Weights of a small transformer language model: RMSNorm before each block.
Each number is 500 + 40 x the weight over its row's rms, rounded and kept within 0 to 999. Layers, rows and columns count from 0. Numbers have three digits each. The size before them is the row's rms in percent of the matrix's.

# layer 3 MLP gate, 320x128, rms 0.169, rows 91-127, columns 0-127
089:572564489453479461550502469423496521455544533499468458568471476462546462452463519588451600523541528554484538507513570542497453442486553514449473466444480451545547520526525510528536534498586530519475553592506526501447509495487463528523568522525521532515522474489518512477451501464545487517467571461587521461465457486427494507531545490503530513539552579471490440554491516505521493445523
100:460566605448456449533579430505496567447493522492537456565490489469511484459475444543485489494448480501472479508508500503602457525472423585513515501517565479505449436468489500532529480495481531527429452535517480552544486456489448506458477423487488516469473501562503494575560534503438503485423445462519521545429470496568475456537464492458495529442513506485520590498523519525475472517489
104:459526534492536552463445490528574466514561455521439480558455513490483540449537412517495609539575478472439519507428481475519486495452459424443530542561531569533576515442471499483484492499465510438534594500514565481552425496481504488456484485486496482489562469443545501529477522466482501471488440595483492462502455571511551517495510487531465469471507479421482517489479446521511516502517
087:496485484474484506460462451539482492503522528508509470444487572459466526526510450448529431480494513484455510498487433502503429452502439536439504464507526524575492385488486518510505492548477533548479429411491498558470443539548497519470521483460488491502527512460442520506539463447563567591497440530535501532468447418420522468479509491556503500533407490474620528460515506535483500541475
093:441570504535572607530540516487482496565543561522476523552482483474456494497501445534505502515520525433391512466524493527512492549517478514455535433435499539520504486475445434535459421528452525482529472542573518613515534445510486484445530508511479566506497515522507413487532523521393461475494568534452486550488505497529541539510527502571501526484440494476508519479502526482541541533548
102:443486496588561594492440513386510489448521524494468469542471462533498492472569534520576460561424507484497563577511499483432593489527468499472487465479556471484475538523525510434466542442533567511516468525537587526468472473485422499508490514475493462517433479538522510591491479521508494480470527426542484452498437476490527463483501450514514471520536553464468512503512480457565500470485
102:560503473516486540514574542534571455473509473473544427471534552462492549528538452563451483543425484613406482541506515512528449467524491506502497484397556411576528520518513447499510488504524537449538590522551515501536490500558521510416507473511517474503470458525468531507545464501544545494542503527473521504499514584557477450527520550496529452497525561524556507527480475449493513472552
103:498501509533469539498502523481509544490539557610448555519501520426543596482483512483565554558496561461495533523462509542514476497501399634453551485576529525466509457536499429497553503540486537538555426567515579530509503499510518507546488517506487503527534535486544490505445470499510536446477475479499467527471487487514519469544495509515525465421530472486498466465517531503530392432453
093:411425468460549572550517438536499474506510466537552496453464568518468446475543498420491556512443456526498432495485594484529469469513491486460519527453541456571435507484527538570450540498544554554499504554398561498545507466491490467533512506488458485451439493469513459494517504447504562468517514549485502552472517414509509506507548488505474513559547525485491541505531498504503424569550
101:497536421482541501507533493464504501487561454478487485486522526540543532512497508543525619477469522468459583444412533423460497550541498438483517457540546466465499543519555518531488567503553464474471488536578472552549438464522517514470515515552428477514450481424563505453495428485446443467519517530477473520516471527505519612506566505465525561499539431460500523498509520485530480481552
102:557517470445525469498456475521455537465504475494573547486532502537457488546534451435531485545476475494467479463556450486509427494470501516465488504523501498478582447529511510481467473581450486521499564515449524537467430390500499471489480505472542496557507490487453526557386591473508522494542468479474539483506404446556511528467473497500466547515554519464427545484525588459560477561489
100:545487457472458433476446512468530546528457522446535478526569506416504507527517432534503435566488481554504506492589431431479556471520544412583479462485508537548452539453451453518480432457508461556546512515567492518494462529562530523464500545447398541531521543531473526527496442501504569523498458531438518485471508475520517519510508493493466569482483461479491516484488525506481474407542
089:492459482546500468491437453450522523498460563529472488554566503535540525498561484469508585465519566437433506476484507438473466489454528553463561514529522490461518486566463560517507541504484477514529525422569518429523555549419525507532502520421516399464538434465499546496494414498501553457540568469518476472493498495566460508474434493432504492500513536507505483565502553497455453518546
101:417518553501395507463563504554548498548590475506509505470539515507478475457505451530471490502504523563476455493473442598460492431499464506433488495500517507519506515506523485591480502472498501577467404456522479445469449485475483544502543521518463515515461408541480547434435511539512463472489472455526539518436448484528484502552466517457506561461565507483452511442442533489488499533419
106:507508497483468528464448525534501498524525419497524493497516570464506525446503456546510503440468447429519562440574454479535522487502484461513482497444461486463489479455434477458445562495573500445483487600588496521433467483538512592488499526482439490549465505519524581510444506453588504506530500538443480487519465508494460584497495439556506490495510481546439467549459496598503484455496
104:511492536499471507542551544367528498517482512493444481514477437489594533464508502491483502456518579518520501502532578585520421506471487541459493485485498494495510508521558532522502470494571501498548460547543492438513521544548443550533486459516560442450512531598510574486502520510519472494481510525496518508462598514552455480583551525583475497463517472548417549487561483481467498467520
099:503479535558474463431543509492509541507455486478525490480540465495475445508514477475556554485444526469451527426539571547450508484404513439437514488488501533529469476529579504436447501473477512540474477588534505446444422517505429489494533599505445480458468478522522538515532524434499480522501542488550566494519533478515454514553518518500448457587555515482437462565503470467564431519489
102:493525547517560513489560522584478505465470568547486502465437460570520540610513560514543517466476490454521531485550476467523438525492517476517479505436525477466523405490551457544516525452502434494524478456464522521505504488510504562434533443505590440494514490609511504504527506518533509489492488423525604505441558498543490440470468577505446542523509511538482534474555527539464504513524
109:488494474479465534544575508488542478551442522563475477564498464508488515465541540504387572457432574440459541496531496465572514459556517527418544501467502438506461479570504507473473529528549540523507497559440580513556553528467496579534494515443525470507495517501437586528542554429463473493510516449500491463522495441501507534486518437534558497444547502512533483467540528506513458475529
103:549461499517502507551557431401517582525478485477555531556550505537576508450586440486550444519543481536550483456563537564518459510481468533475513498521493458442519452470508448510478459480557524497478534607492503422462495507528486521535496498519524547454504473510527490537535467528515471442439579477543521573521578541541525517490471517550466493412564503491508525484488485457488511552454
101:434463424445474529525480444477494535479529542515537512424454533526532476447500501532556527468517475464530521449530513511490579514534470499478480497489620487524451471523518484476476503566506480438464525518452511406497491424474513554494496480513488507523467592473551540533493384466554597507495488526519422493469503485487465543531443497520407549501568468534469554461476521481468522490458
103:405517558429535536512566459525396496537484494407534496518532542518593492462517528495467517482516448502524557535470425497524485487538494467437484447501473489503524532481551465450516479512497507504506521509461464411511527462505486489468487460474492482445571457464518511546518502540499521462425499524556496502533414613536566529465522524458460433554513461513491554467529437471475494464569
096:565485503476546457521493513452503593530475533507480495468442565607484571505553535508459478461503501474401514483541539460518465507556522469481501507485512543545547502524457469509513455457447551558476497482529504513503517513507453478391441570463544524548501444516487469545523558489507509474510480454444564477430529501570449569392457478542563506512495503445470492521510531479500560482538
103:468433530503511518453503465479496545558553465521459476495447482494523471561521517467498502569473497555489523510474593501499531591454448530485471448484544544509512476501412466539506452475540505432507497556534523502479552468591492519442541491514513484537546449500469501539566478478537545524502533488492485555366515451551438480509506495507471485533622531556496519467485471449430447546524
100:526490453533558518434628550511498546511594581509491540493538520498495515486531471439579573442528485479439531496497499500476549476524499475489522537423472441450546508544509450454427478461455509512514425480506549492470482485492482497465538516460479458477481529504499470497441549509610528500478600542537501494524569486467566551485443454495516461464433486531475514495501562486544478505514
119:487444523463442491448526484503453577563532447511453509480481500513517558455491637546484528537481468519500504473542522436500474521564491503460515462532592504526477443526514518514447528503420514424571493577555466484521555472479472555436462547510516382490499470458524473507489455509530492464451532469494566506467505458550470458500479510527447495496474554571437469492464505486514458483446
100:516521490497568434540543528435540503407455502554478465580510531518448478480519530511555537480511482441455522562545540522462443542546502505456522513510521471519451533393558515511524472466507554543510450456515555520482520479564567502510498527570478506548448562510537479539553506449490446527539442497510549459504465580541571516525495436531509498473513469503569426513550476430539484514534
090:463501496484533523491505504539542522533545474493506473528521480496453589491500579504504529476492556461446467545448451539515504559490546502467529500528567614438498398556396446493494546508538500503538570516519474509534483554471533501512446556529467547575443487461498516520500499468527577492523460543449480549419516419515526543418545499522499484522522418477501536536468494524481514437494
098:521394532483561512544498576498525598487493524470482589551535518532489520465482493444555510511478374524500545536495558499522488545480521499513539486477442465427515439522562500483502497467447455506430492440553498508439544518531545485467506532497494456425557429448509548502474555478500533517472418546523459587465450498478455536482454492483434482490528486496485525469524558503469518483522
099:484566520513508525473473516535566507539496562571479483491491505477427489483571501520478522479473489483492482567510493511468553488492487513426527506495551524505447467570493415497435550507505573520485511520504434496571527551511507477425537507544469563559490560500500527516596536458492442561518479497468566483546620451573514525490461523552556542498551539496552546442500487441475544490554
102:457502495490480454485510453457571624483489462523471476473550553509546522497493521478496528527472433545473520540480458445494540502462476468476551463461487560498477507482451500511516518494501510536480507459532498523522508485551426500365433517549518428548437438524482549508477441477493501514521419467538453525554474506594521453596479420475492498546533493474415516496529511506467450557493
097:586495456494485475516439498462482478500491470511477412517501431553581517495500539483535555462554480479395467498459476426516463443448520529444505552553499459474516501502529549503460515484536541562479505555508498446432536460539496504476484588493550460564516553467553507522531510514476554492503533489428448394489520425569530539526465452519542533482498465523553464450480539437512510486483
095:422448549502428491545490438528514557491530528490509492540514542598569525490513533536454467582425510518489501559467560424491463511509512471446512480553434485469491500560520495532475516534542496475529542531593477468451497492555511438471528451471556475500485435510419430483505490511452540557491494524485518457534488592508502512561465436519519459497547576506494493464573530506466460546517
106:478519501482510496470489493521427448513510477511472582548499489449460520454565512481485482411496491510495537509477427434480520576454531513499441531486547530460472494518509583541550500585492514465563537480518513501528435466434468525429412562426464434531561519480505506480489472560497466518549459567505522496413497489547514522487542466506556533486479550412528534424517434467530477499485
091:486439471481498476542494572513538393508486493486535477529626555521513461487520469478490412469516464470470492461532558514479496489502573458465472492437520499505411512520605518571512466489535477506519462446473504485528532536562518512489491484489424527543518519523493504535519489532566526561479458581529492483508536440458550472546486543533420453486407483547466484448483428479508549494492
097:512465561465519450527541526451549504446487579498482569502494534509515548413529441485493527535482579422402433523469501499598453595474508498467475479501560521573521408514504468507555465531529484510548482561536525550473482480523426517438493509499488533499551499501472503495445532536521495555477477530500477505433481498531458498488440492472585564462482469555539500517520564489534496483541
110:541556473518509544469527505446414555498554465536429510505512573468523518447420499597507546440501559539576563553494519532436476499477521500498500456500494447498442436475496489497455498424530485416544515506473543507484501495506488531501511472531533559488484489478437502498519499555572457435394535456518535513490471484544538512545487534527488479457492540550506559383508511466497441490489
# layer 3 MLP up, 320x128, rms 0.162, rows 91-126, columns 0-127
097:546465519466465499481573566513503482506590501463519596529505543535506518501505441508533493542526592508488458463417612560500476556397459500513477504474546479493528522496585570546485496481459515485502478530498466472528479514446464487537494437487510512497528473511563490478529458588540525439514473485470555498480473544505472571529402460526503504470529492446523439427532532449501475470508
097:506448537451510502532571436399493498529520531522511447528542494438527511453497522567466464569478474484539531530482530491512514552560526511509502440493562439483486497500502463467454556450587488485454528568516470509533554457536476500563516543517543523491453507559452542518535510473534496455432572505577558476416439497491525507507447504531562478507515487498449565533472480560493390473524
104:408472475556518552406524488503458427501466543487504518510517524510411510503527462454499458496503506522476502489448500531472491519505479520481537502473424487465549558505502494535572528488519502539442555544555529530537512492462492449518579465528487525447501497620443440448496506463560519562469478518492523446494484588501500428497544553441523483472466522491515560459581456532570559561499
084:436493493449470469493546524533471520536452481535498545471390473467537443516498489470457484460462496482501490477429492495534504472508429551424561518513607497546579453476425542535418524540531479531398444521483526589477445535576482493452503480492493541465486466585448489542556528496523578547476462502483509524515494433502499527530451511529494457497473487475566489512510550497488486516514
089:515509496525553543492479556424441474544478492502473551498486484457507497503509450511487441517506565485448504502501573519456486515542423490487534487485542521490476465583514513481475433490522588517497519593547510568563486420417524401462550562519455555527503547496501450542535479524399486440534525514472523539491503469510497512503469526556486463472484512480493477488609437503540543457566
110:494458425504517548496450529441498480477491503507496466546477582525437556428531533550487471561519531518494552509593496481420480400497498454461529463531578438521581438574486497519511492430463499583511509535544474543509493501550435424448529559537494480508489512495536501516518470518538481539519511470493511435548517482476540452493583524492534440533544505401469487526513475528517495498483
106:478509462474474505477431483474479565443474520484508513483440477536421507499530502438530528532483543411434491525484458470561520499519466488535545517518456544399522499624441467574530468487427491493541472476517506552539489443453483464494489582560496615510490599449543490509522552543491516517485487485489550549531499457547549530484518532496410494506503480526504497521549524500462536520524
095:476512498507488544446500441555513508470504439518442482481489402513443472517557492565509475491468515508442488528406460452479437486557524459566518427461498605449499471501573499486468531517566466481457529576473553526495533543493527491535486461465511538490464567523487516563574528502458495490467460508560482522499482483501441511533530458516604459493507505566485516500529499517426517587564
095:546512563477448498468462500442496465498542580497534533489469517530499558458481551466517478471511489599482534458490497453554560437520447433441550511418492490450548450486456501423508482471508464471524493536521530504487476515556486519463552472473501483486493568506485528483536496521532448534536558433512575442496486479516481451487475549438537508414471527490578551529502486464529570495373
099:472469505430476499498456484513438486489493575467491496457490540497574473524491490537541489550569494489560449559514416495476491418568526483504525594564491555464514548437501396463501469449507532491532594512473472508482470488486443393488522492460406539512483480487535460475491491526487503553512528501524478493467511497524500520499426489477510482584431455495502502507556529547550590510463
097:528492561426445453533567520502557501532468585573512524497494501502564549468528556520510458455489510537494448528433517499577486510524450525492537456552503482496480546432490400487560588448504500569497518460460474512447517490556492534490493508502484492436524454519542508486503446576501456463470561542517496508473499504484457523509493456514622522510500527511600443510526443537546550464500
109:514514508492500457572525509559481414492439450478487529476558496453480466517457513522501536525559502542426449477513552565511506456471490490451473530517524470566423454437547467489500470548426508444438513466508511517541410488452494404445538485495484504508506437511544463531450491511494481481532586460468570467503440568526559463510512463461478426567579532490476470546495499496549507477534
096:532496488557540513481452477551455463546512519494482602463523561546530572462499463431502564488498502437468509438508479505504560561426541484455556486491530512440541525500466484520594542493551468539508538434459478497482534523471525498520526485538496410493506397532510495446510490511550508389530542524427414527496533476526486488446507483427515577548475503502489512528482551525523478503532
108:535437483502514530496560510431484474479452476464534463448499439497418545497547531528524519480470523468477489521551528549523464540495491457501475479467418513515479465512510493526508477437503523421439534600559540495489516475490530459458414508488491493438461465479522497551632486474535513473421492471507567532442424523493502474562515552494534511534470530442486585539471474457547418523499
105:535467527440455467415429512449508493487459530481535533466446503456531499394417499532433553514510452518456417523558512491514486412530468488491445460500470500514436509458465514478487463495477458436419508518554495499444454500507498461518519503483420513549528463490536487436522497495535456474530547436544481502478541562461532510517475545543505479551449501534472480488492531569472624533482
090:541533466460485609464477528464540568464501548496483423540507485515486491598465479466449478502525525489521423485484527451422499503559448510477421478530495509509494495543453449447579467468496481419416466528509497468499462475469537462468503501501475546499559508499481543505637477527525475518459555476445452554476488491511525498486412459501513494585495481518556465447477473517506533454477
091:464467468515521491490434525539453447544521549513482451516561528440529487513457488537477508508569521562480517516453488469515480477471561453475571572468494611514521581487517544493476482478479546504468535502518491413489439430449517556463565522508545517451456468512538540558437579512444512502510511511488517455540497449459449509443449421515460497564491516456584505467536525415524514511484
092:468551434593541537493521537534510486443503455475506573507470498475446509578574473502494551440494503565541549445586504566482479542452525524542518487495504472460479494493590500478510490401504469481466448491525550510550486481502558497438545522538577509453464525566565509484456458486518570522559524453544598542479520523524489469525506552481483487530545549567514532482540535534481480510509
108:474479471495473519519547537536522522464505460511493494480538541512571545473514495535484470580501516545423410582489512451391556546546483499505540517567425492478479545500538487567540466433456574492489531403492444462484501425513504470462488494472485429460496498495510491537487431484452531488429429506462528494520543509515515489443569528528399488565492546486502495446509526520517525541530
093:535472494455485511520608531452539468500516517458544520543534553506558534575500483509541477486435535482548543509522577544516444494499513601466504467580537469473495458465512554510528571503498570487471540499454472460483519593504476545548520461402525501450546489495523478446503503444450490447447503469491480517505555549487451491478496449522570507398518493518517517490560501529504417529552
099:476478468506535555461558484449458471541559481448516420512479459486457442483514489459504501576440515529464490501463527521503539485568482446480542489498554427433575491495458477493506424458594469552505477446555501509507566517580481510558507492533544472524498488506454574504564459511520474564449489525513482489518543512528365492446442506568442494508490518414517488473494514475468507533505
100:482543545452460544520523505539448447517518514492477520498518505487584519471525521548548479529500495565511445509500422468564413427505483432443528501615460482522467505527556502447479504517441575470489509558486500427534494453455498498464535460447492459461517501515537489603441509553512463467482553495554514435499449500540607445526514530468499503495508524501498517502585468511509502445443
105:515553457495558444479479466496531590492399489543531453501482552533575471466533561498494505530461499511433547499549516534494498523514492462447545448469471452554473481525458513513511483432412537577472481511471501517483519489510438471446428510508488478530460479467549457508484527478516503433497486490520531390458516534579539545432520455494616484482506465416495511511510517521561476449529
107:486487435532463493554425440497516510510513571500426494466498553504467453583436492506509453508580423451471452540513510462430601462451491457496485493541518436506522450449521550463516469590504457479441494499508445494486486500492507475426539447542460546504532529499481406475524515470488480552452466476494476437557566511456540493461466493512511530489446449482459479536445454497473553537528
087:540542461433499526572447550522516463473470452466470464474537487475496518494445456550509533498474509552511463516601449509463490509558551481564407463500511443532438465469438464482498537479649480456507500419501497503481526505557494565481548517517546493497523488534493571513534473464486489588522523457469483574453469512488481442513507540431436551523502517437512534475508485499463467519543
109:513524515480516483512512506514517513563481552526426455593491502490487502499464529521487520543471409506517413494567540530489510528428488563517492444525536564480495443532487442456475473509453495535567480522556493525460528506490520586449482534511611467461468458488589483474470499472506583484410544495506506480501533506461510513468494486555447516463439543453476439456440512462507434432438
089:527521476507469407524478510481600504468505489516518481492515453503508494502519494534463584489520464511559434468487566539501451491575506544557457500497595503496502545383563514486529482435502498537530563536542490473499489466481588461489564516552472563552450460534462520502509463440532435440485488520484546512468451511555597474565479520504512521550488506581517462493545538462507529517530
093:497515496514482499503497531441453449540513428481446484485430426552502440427491420520492521438547497482494484546462520455522511447551480474500494561543569543485479537491533489501460538556502451474541502495461471503475481461463479429440505486509562583514473549476472511574512464486498503561510402527555477569494527508526413462470442481515506422522460508402522490508519487472539581498564
097:516486525482484491501528437513496410525481542490561478486461508569472525541463570533496525427532572491523502532480460498474575476523527493532435462528529523526438511563529542465462539517505587428540402523480506519541494503448478568501476482476474498517492536522507497459512496509507515476538590440463507397539525445523534441565470488428472563485476536510450534505509501531582469557417
104:487519521482506541440493505491422476559502519565475478381546525539467512404514494503529546388561437518508465502558491490515559578550448501498537608478494479480486504484554518484459492514540498508437507515447494502556517509466518440483514541534473471500517519546473493520483442410505559475467497471525451518512570458538530455458500607531517485482497548480472489431530539498517563497530
102:514435584470601482567472464489440494565553506446563569531499488494561445461476457540446512522492543547570482556587508504538495490490552472538449511480470513460456505439505511527460453522480456467488545399487454529486496451530492528436516453475477522502601476485498437466467508545545496531456492494439565477466477542455467500452432493512467532544495520484493536485543506506489452457544
097:478443524519565511444545485582590492492551459490454549549531548555456473509476507477448458568470527471560491481504467536530497524514501471536526530518501455544498464572465457493520453508465546516515534479536508519497531575450589527510521423510582429461467525520503496529439530433496459460562464483501456557515559559456542474478437493536458490516506469387486468519551494506500525443538
090:429481523502447514475558475537577417550483483518548452522532523461594535512489518521477521547528487494485542542451495492508495526477539502533512493462458480556496457570477484523498567531494485510429543456503461473481531437481521542463550499454540575596549584476506509504545510548560485464537532508495546425448536517479542449537420558449539448494545475506456478417458527486432521523494
098:482480501572445514514506510501545527458502502563457447471566576471491508424538534505561428549537487473453477445562607585537489433500527530472484422502508531527545485553494454431480453439510468512543489552481512457499550495514560502479575429554407481466532494494498514513502508494485535437437537452520522497552507430528557485483568466505478498526471470547493485517431514473510475477507
106:459529489486467533423462479517442563465541523548542520477396567509545533520419564522449441560541469564503478500551498523471495516496458478468488476530410488523469542519565417455524477526533498565495617562526497425501510447458491477502467543482445498537483500496467499513503510438533539467551490459506568509524480448512538501518539509472500509555497495478570566496540490469527583469486
097:512476557535510475546482472532481534562496522510545484507536409560485476500534460499459478544545539546513527459501534498511472538498587562488398541542537502443527530482594499550525479486559487428537462494519494399516483486528477510494509506517427484548595481551574497532555539469547516412515503450457543499488462470513411467500509460502533484508482528522462460505504451564487522409533
# layer 3 MLP down (transposed), 320x128, rms 0.135, rows 91-126, columns 0-127
091:510544470527469527484472473484511543526469532481481473544482501464557433568510474496472546461520513538524431450452441483451423602443555595452500544510527499513514435561494568539509505492507524430562455446504511455504497494462571549477458508514497508520435467556515503560557458533569546464500459530478519463487451469430488509431558454492455464551554485515499458445478473515539561491523
095:525433465501493471489438494513482533609463507559500499447471496499447523456503505550548448489550547393521482537471509494494495509476535414510459468517518468451562487505501548497533523534498450500566458559480461488504547541459491496562457568562507560539500502504499546501517573466574453515485460500528526445506520539399532505475499555486548470534484577601519473561500517468449493434530
098:464494523500490459502573510427479486501518543517511529429546435519488507507514482466529436466484496530513518508493452504416494567564486508551521536578474502422493461510509541465580474410460447493403435501428413447477489553475522447553498446538455532540427544517516472483505489454539509517476585503555545495551430510460444456517488498491509511560474473549524474537492562515521506536501
085:443484473485534498520471535465578543543470449550557484517487496516529489480494511485500513524476461496428492480453500490481468507573444545427491532489533526452463487459501562503549460478534481480439476540611470490574460554552479470510505468486564515506479478442435530550541493383570530592502541455497471465474446508521444443477473542492553577413453532492507492493531497574523510513504
085:571425513535514543472478478559541469486485498567533478527476571527608520502523487443498516503515470567495474560551535492549501480533513539548488559558523525499458526555515548463552441438554533491454515460464498467526503499507534516425445484533539478486395502531519464565518481525506567527448480427483590513533477524464449468539474471527527492501552468541526490524513416480459563440541
099:493482474506525494477545522480486482417539512573517549516495479550428507479484553533478484536477574577472376510575540475463514448550491501526527496490473447486424461513492521466516506488409519531465467489525538581560469540528451538499519519504545473517473531467489543517483537469485510527479491510440451454506386499591528482443577542498429466544506494552490526543498439457520557479515
108:618469516578517589483491469442448492471538497497523511499498571454524473501495426505545417482520457565476568582465513484471462510538534490506506460491533489460460556566458521467426488507522415469525524509510458560521484466496532486500420478515509456471477553486429501519556470553486544502531533572514510519539431582533548528488500515541527583519510551502460508507480511485512480458572
099:427587481492519571583503485510425438536571483490497477496524464456474519471529502512503475528486498560493550475473504516479456465513499510532459530511521520501437544475437439522433513483420530564548455515499438549467514569557438455503473410515416546484499491504561487511551548532458487561525466471533510474462475498531474521543428479505566435464480514452584548449458534525508533495469
107:503535605460494532480478464399520466486452590508463536524488462571537514544464570483483485481467507526500570493518494473540542400543494494434481566533479459473541434525486463461551517495464556512548447509549592516509492447516476516403505508493457525556511481566519546552550530482521430485441510461497515534527505506497517513522512446559500473485532551421464534545531507506562512479471
104:461544548492453463423515612556437477408466538473489557517512499520531504478505456534549497600540448495498521578554478514500486491547527571449497532485487582515529541498470426491525510503493506518443514463499558520427538533470446544486543451451461466505510492455434491544527501525503531528507459486460424512443491527495455467464457480537474450496483477484417599480490560512513505493453
099:505487549478460502460505431437501528510471552496413507481528473541486507543465485514536500516530503553498467457425479450518484462504521499505517449550518502498532500525515513566593565459428579642513485496538508570465476518493517515467512495448448461446562503535512568594516529523460524427490501566432446480476459490487436506487576491450526506533489502485521451487545485551501466442452
106:480497410439531501495434474522510490444497452445508525437520513527468547461531525448497553540564483568500460579531503524439486481456513455495427487457474459510521424451500495540438542537498468499482481488444481521503520495509491498373504471491534474469546507465493509480398499492438473478543482515500492531486495472540607497417456484496431441540499481452475557543439518438476505515429
104:435467479567421455539481474479495467478467506493487491526485489462549504474481436453569501461546462512474540468514538502467565521458474593505526485524505511488540547548507610407525440439589426453465478481586466389519515511526422445438520488534491471499488490526503511564489468465560471483455526469508545491529488469515493473529500514450533573538501541540536517569530502476525491492507
103:566499515490480544506581501390480504497520482473524536445474486509471479448514481514497498462427503500402444468547482538449437507498445493482488535496449438455423422506516456534464539511465462496521519527477518521478503509438503529537549553509418507482481415473493456474516495505450460465575442471496480459364478543506483554473554504452565491469548473513558533483499521433517506501453
111:507510501530415498594441533527433477538482511470508499494481420538563516546469551495479510565498586535518394530438504499470519487482466507497436543513482497477439466470493567489545447479469462444474454490470541543523572580474505452512517496527499536481487452502488497450498525519473520461487405496494524552474490484504558452497580503482491506452511510472534480489587573487432455590548
092:517461607506511524550451516509525505463572505560476461519544467492518529473565429509548501472509543577478450602565492473491484539445550531455470544540484480449462523522480448553501509552563511527546552549498484417486541508499540573509542510516534468515477598545522526505540571506508568445511510507485457494465515502524540540475548456514551479511492475534515512603495447491570509453515
092:436528521495451468495478512503499441468568540475524564563499508500523542490534546457508492523457521558535496523469429466489490529517499557488537495549519476545502532552461512421490540491519525427501406518480486489434485555438477431483516534527412426500518523501524426586449525530506480602486471514513577477509464514468437499550492443499499472519456571503516504495504474440439564412533
104:503527459607526469456421578496485515508427424514562530529483472398500536505526476448563418568550503533519450570504524528529509536535496476539465462532571505476527557491517528454511495437501478524520482475475519423539467500439466528481513497548499568492420476452480472459469491529524546541537475515555518564568428598476432469533508465478524491523498525482500494502477475508465496484504
108:454501499508443520515576554572478495517522431507455507525478530445495555509470514583582416558532510568499466553500484410425544492527489511508457528516533457439538553509494525559509515500507541486485524418486484429573547562489472495548508522493530499545491520481505492439498454465497582569541477480514486480522492497545562433579544515522416508468524532566470449458513522497469515523471
101:439491487510545490504546471494521479547480529449409536421488491486509491572444427501506519484459495478494458429470471503525542449526509461523505523487453436554485502553428575502474476440453508456579493540515492543567453442447523492555495492415538522434499443508513541506524496474533493495578388566491534482476532491511480518418527465528488470490524503542498491540527466546511471546600
097:418497449540467474443548508528492499558558498482534482503504550490480381554502481477608492477483558494508468490477470525496488553552527446558496529483553486446585446507469490539495457455571421468504555425445565517523530529533479487543482512546453497555517566503510553448546454489532483559507403505444525504539517521476452527475498492491470583523514516453515507561481544525475515498486
098:566459533485502543452435479500444537510530531496533489496466473504502563479516518532525563515565484477458565523519465493566542537491573489479469541511555480483449503494548499523488497478529480492362497526487483533489440510487452472511538534562475463517540506457489440506532518486425484563515601481551511555574447516473483473560529489468604557468496481547463467505435602533522507531544
104:545517413504532486502515503530520543565423464528556514531509528523599453498538544534529486477545471530496574487535508527599490464526460557498543463486493523471502511519434495472541449414421491496470500507477403533486512545446415475529452518486492473555459436497465429475561542500554521463498514483521491482528487573503506493553510459509597571438484505519524487506553455481536513474553
105:438513518537490545536583555454519496499461511416502540598528515475501470473427534491553477532472544490548501413474534466487470460560532601477532470593515533470498518498472502517527456500503485526505525407531431521504495440447523523537496469475475418528455497481429541423473477494504546522545482528506527544557464502524494542520452480524486488489460468481573498514495518528560528384485
092:562509522457585507499547474494493516454538534438510542500545498519441507514506486517460584435448576499476500462583518465425521493482541422533473514473473374508515518470528438514436500515534559530575518419514553474495477501463549464414535468465516531514557527510535494508518527517537483483533511491531476533444514469551520534496464516546455442500518551432516593461515522447456472511475
102:460520490537519510479484478465576377470406561512555486488513568554455492444458493470590491546543518418470537511526469509471573496460471487598450581474480496507538505527509530504516487499555461496477507485509447457524533523513532475597521470490502513537494436496496485443513538427447488529478412510508439484492470456501504540501480495518508524559499479420551463547463545459562489476496
097:553500469485482448495519492519452520600470529522500491522448485556561509541536503494494474551553510439549446420512482520472509514478468539501419548500464599528494509537458527471450534484525483436470502576496459473535495613423472418500486493456445498534554456459463500510486466541490460508503533540586495533446540462519491478541478555413472583542441537539469489465467469514502511475484
100:465487419498481496515545440493527568562497455543552566525446530517532473494494447490525484502466489468479487541514482457497566561544538487596425462493484504517427494474441537524551454521460444512548490543521492523544551429445469516525556537466489477469520571451469576520472498523504491495514501512467476446545470510452541554548461480417477386544451451437467469525471514538493527467551
092:539431487516542510482479471449472491488454595471458538502435563502442544443436475504535493468495500505511549514463486504550463518471604520485475516462407434425445503469496483510444547532455511482489504491482508482518532518491521622505469476632491482474575492531558517498479501469482491523552478450478519542502477482585523521574528509506425428453514476477480521474519564502525493480469
097:527509544500495450505519503485424499559438539545510523547488448516580600502509458502504446490466548429468524430516552486494507521550509472547470503477485527507512471517569459456490569512518460521477472508484511460624495539446440537481497553602533431502503472482460517524482533480431494461490502429489562482548495553575516576557446564538462533480462520513514570492519491489494520552503
103:476497491481436456408508478533462526480511473492516503515521461478511518550490541496520516502592510522547587388514501592569535524484530491533501469512488470496498529456506393520508532487541493429491527437453445506524489434508465515547492418514477468485584588466521500481454491460500422529447540459460458500495577488435549476442484521540445497508530491463478515471469448502570500543467
096:533468460551510573474567510458496465408532444502472462501549484497506530559518550544515517476523475473455484442436453492482446488488487499451479566542465473573472459536506456555433487553508538514478460484486548525453485505473491489513483476472587459527538453431491462524507532496477507512560522525482447458531550398563491520449479411581504474520468469550552488416504535415486468465485
098:506480481456490466498496489622483438471508473455468524492540495525436537549496466529422510465486503488445488515497501502490477570570503473508448518431571496535536505498510495477479413577445569444535517462530496552505505501540474533487424487524507485446467558527564502476479542548507427562430550561535524463446464456544458549517517440548557489527420501437500473501499439510508572489503
101:538543505533486548433458474537568517460482448515540502485503512533542494529523603501498444457561505470524490546531572500503470527474481516452570403493520480534471546511537505482523535503531499560532481428495498500523521530484572505451517495576500533418471459532581576502527484474453488432452502496476539533537485381485491563475465561540499439521497495501520551481449486571495545462427
102:540499509527533493558533507458484456502459556459505415537579444506543518433536508523535469479467498541526505529477412542502492492498555503484514429524601483517495540447468506515501534516528505515510449474484529588485423461495502450551513489488471443490556623490497538543513453547518452462520489516459496461457485525477568520525427465588527450485492541459507505407402481471520518494523
093:496486487470476492553476478510462534488499524512529471576494483495447492450420540490454527512544505491484459518464503544429510499499526505538477477532480468382494549475560522468552540484519487511466445484504501438503492549478493534618500474521544412529553494581569532491585477434568493496515560504437562514517578499492514529463501508426491459517532562492472521463436518563536596488507